Weights of a small GPT-style language model, trained from scratch on English Wikipedia: 13 layers, no biases in attention or MLP.
Each number is 500 + 40 x the weight over its row's rms, rounded and kept within 0 to 999. Layers, rows and columns count from 0. Numbers have three digits each. The size before them is the row's rms in percent of the matrix's.

# layer 4 MLP up, 512x128, rms 0.133, rows 385-395, columns 0-127
092:468473496489563496478557447529495535536583445501504489393436488492449467478539479474381525499497548529479549447470497415398535496491577440503481468523474467446495519523509543469476462501543509555557476498513531531563478508463496534525469565432533521442512580493497497456446489483560521490525477560505475521584503526536419498533537468576549503514518500505479479483458457485513548507516
097:537553465487423561501473576459485500506529457495528420471471472535496485454535578486550493426499566554585485473528498461537477528617418505482423506579470467567456499490483469451538454469440481490554567496553514505544477490558441482470474455527525506475483498578497443508476475560468506482522550423520502488511525485524523498454465497551496512520482461550464541484519482565491502488553
095:491432571601432503486458518503541497482604513523454459497530528531439511456525543506507484539479592559439469539413448530449551518473522540506502480482477519475537513495597456442516491503510494431471452493472493479493440538455564529476436563494526469543489513420505465486496521517545489583468459512489491516500502524482558466478497528498434497524565511539479512568407474510479491482447
094:512501454519504438458454550558472467461465463525405423441529493490531495538422538514482522448500487506549530540523476582503523473539527506467489451488514488544530561477489540458545474481466508495487587512476496532554534496513458489505535492526458522518491540585510477546503556503491529497512501453505514555553515510513483572613479493445391470487488415485458508448436529520523379467517
098:530495520435483421455514501509485479520500484520515474517544523514460439468503578577535496528514494477531467458535586462513486546517510482506542487438536492504531481531511511490508493490522500478489492476577493491501449465422520503499498445433557444471476406492531544486508476447503499565572455459511482521524412482478434512575498441486407566572566468537499571541542452561537565538437
100:497543556486431540410478535429490511431529482482434402526510527548541528455535469499452548536503453463443480520521451499566505499519566525515499496522434484488506519494539415567546560525510490511524496524473478502481519420487464535486528571566508490478535533510521518501488499528468506469563470434515466521491489498587519495458524542468461443535366507466464473504502541451489517485600
116:486470514510456501503556421501507481561511525468548486473542478483454576423463549481550515469459536448488508498463457544501533560502459458445534506579497522514467418528508475477438519455498468543476574443434498481530544513505439420503521526509572559500451455519507444493510523508526502480534465529567523506471477494587420467473532569615540549492517439518502499533540506488510507490422
099:510533600516587479537582550487495511517551522546481488524544516475459495412505513537428537481479453447479527516530586448504535408520518529465514482439492521486464507541474533542546444498516499397513467431492433504450496485506507456512442482465534523504530513513447483483498518512562510532520494452470461447511555439486455504422471515538525479572485513551460489539439442534498540589534
108:454547479486453502527488447524463512531479501478515489511496491550518524533509438405555526466502482557525513506442407442442550512505587550498553450530567486497457533502509531508470500560454516462570487467550535453538493502466477524450449507474497485454503531521422508491446510484529518483477572467581507517515466610568486557510461439449476541440574510436451484481505535503583491463512
105:530552574463517529465429552469511516461514479459510473473484497449500538518437446494439462525526488496562492493479503500494521504542495466530531489505486406503561517495397517554450472540561553463427503507437407528569532552480484511496531503529513513451499482513516548546552559524462475491551501491517495509478505504462475611522435493584499510471494488604459481459508452433488575525433
096:446497534535512492477494507499444462568529584520479502510518539471440526483569547540477511468452512424538509461486435462537559478530466562451526543427515459522516525472540502553473523509473399520535533462460478533471510430479538450481495539541575478401452474536475553483460528463528546497483563393446478518494494566491469513498480533431528481458543513474507489545497455557516531516579
# layer 4 MLP down (transposed), 512x128, rms 0.186, rows 385-395, columns 0-127
091:523498496480449477523459498505554475446517495501504479550575551516509529507512452489578468510499451458518473550527576488564407483509429498456576539499531532513460517491532482495485560523488512564467530435439473448501534502487526539398467478494394486525580510510503463529521491547402434569486478532429524446532452476547568454495493562492446493483512513472541492489547500542556467518520
099:502453442468495572542451502490451481577524499490474528536581542531522520528473536535425434562555481513514507493517547514472452542453573506453485443478488514450420502420508484518460447423463489485439452482501536570503507518546570534484487560440468434478528529498564516428508525485542519504486515481489516532551523532514485523439541496435505579515493531462541437515546501414519537444502
089:475551445517493572553501511442490462477502470503617564500447490544407497518458482512470558464496567505494496497548517407569558492496533521450454508492533479493504498529457571555450543488501470504443445501485516546495557540540447496524546487513525525530479475486465501574454424526468495529506545489494510485554439471504414447460450526473594505488387508485476486542477453533497512516509
095:449544507544471576464527576523445538509495475488407429530458492452444531458494517504460464485494451487441505425482546493466416533474501473532551475492556561495558450503552608480497414492522508543445555504465535509504508471528491545500501459563574478505514575477526532456479452438564542534476475475583536517474448441511510508547511501577522468494551448463499504504517477519484479505494
100:456458590498467487523455512488473597465530520486546451474471484530481489454507479535430496485484538536542469501495497573472507547496518437484520467429578495547501420580398505496571478432448511481486513438501503535510456501479598462456506513541493487541546474492524524532506520515496428434477500579516571442528573487553484561429477544483507556455492530483517451482456528506534496501493
099:514545464572433504532457503468565483499470552545504439431424525494498557557456483563513524449456502473550474498499460534519467461577487543520450473532479505550469415475462476415483497513513502524512506486521512547499517533543463561464479468547530470417506519467423488477496506464484533577542573575563498522565495564481498516491403543431528498472499552494466533480448480506515528511429
119:531582416431471518465491450474539557529535446463527540476444498538483473482453501542565435517529563447544535486510471504526544523532449501459531451511547594479463436437495461453455521479465605505486478509483481496524532488538474412485423486524538546507545481505517534478516511499476517477573561508482473472515536568517459482485471485460603559479530496496422530473472467501557528516457
094:503445433444486495471462419482528578493444522465490524488474579549486524508511455430543487535506520541527427426467407526502434565505475487459519443552497528467489548460555527531479560490523519543488493548498516520515555472534465482489603522459418525408495533520485524556523538457499520482526530508454585503522537509531553437547471567446530501471534494449492494476541508452525497468473
110:501457481533541468516495501467423528456428490465438486450478543511539461491478505467515505516522496487502461485507414582496469571538419499560526481507524493511464485527453530473510528590414523548550431497508489521414546457570547451497517513518596499501499481539529553474498522389511511556527513583442437525508438515502478527518502502455491567498485536476509532436536459491543546514445
109:462521544455452494435538566486535445518494564513566487513510518463499472566514517437544511524457483511514468446506551496522543556601553447494477480495455455469556483508495507463474493460447484497542449495486426498539547480528486491445487537433555535506572490522496489450550482474557459452449429472514526644449481517499517533476418478525528505598509498493460549495464451509486457531493
105:540450453497515474484494524503574525490499425557478562507487509488502542475503467582553487563481441515444473618504578441497498531426471497485511489544474500564517488412500551499513460464458570524419532475561499462519490510552512447456559526581482558454491523472490502452528515498516444511417481584516478509500540443459504530481546499481458478525538462562505524472469506534479487463423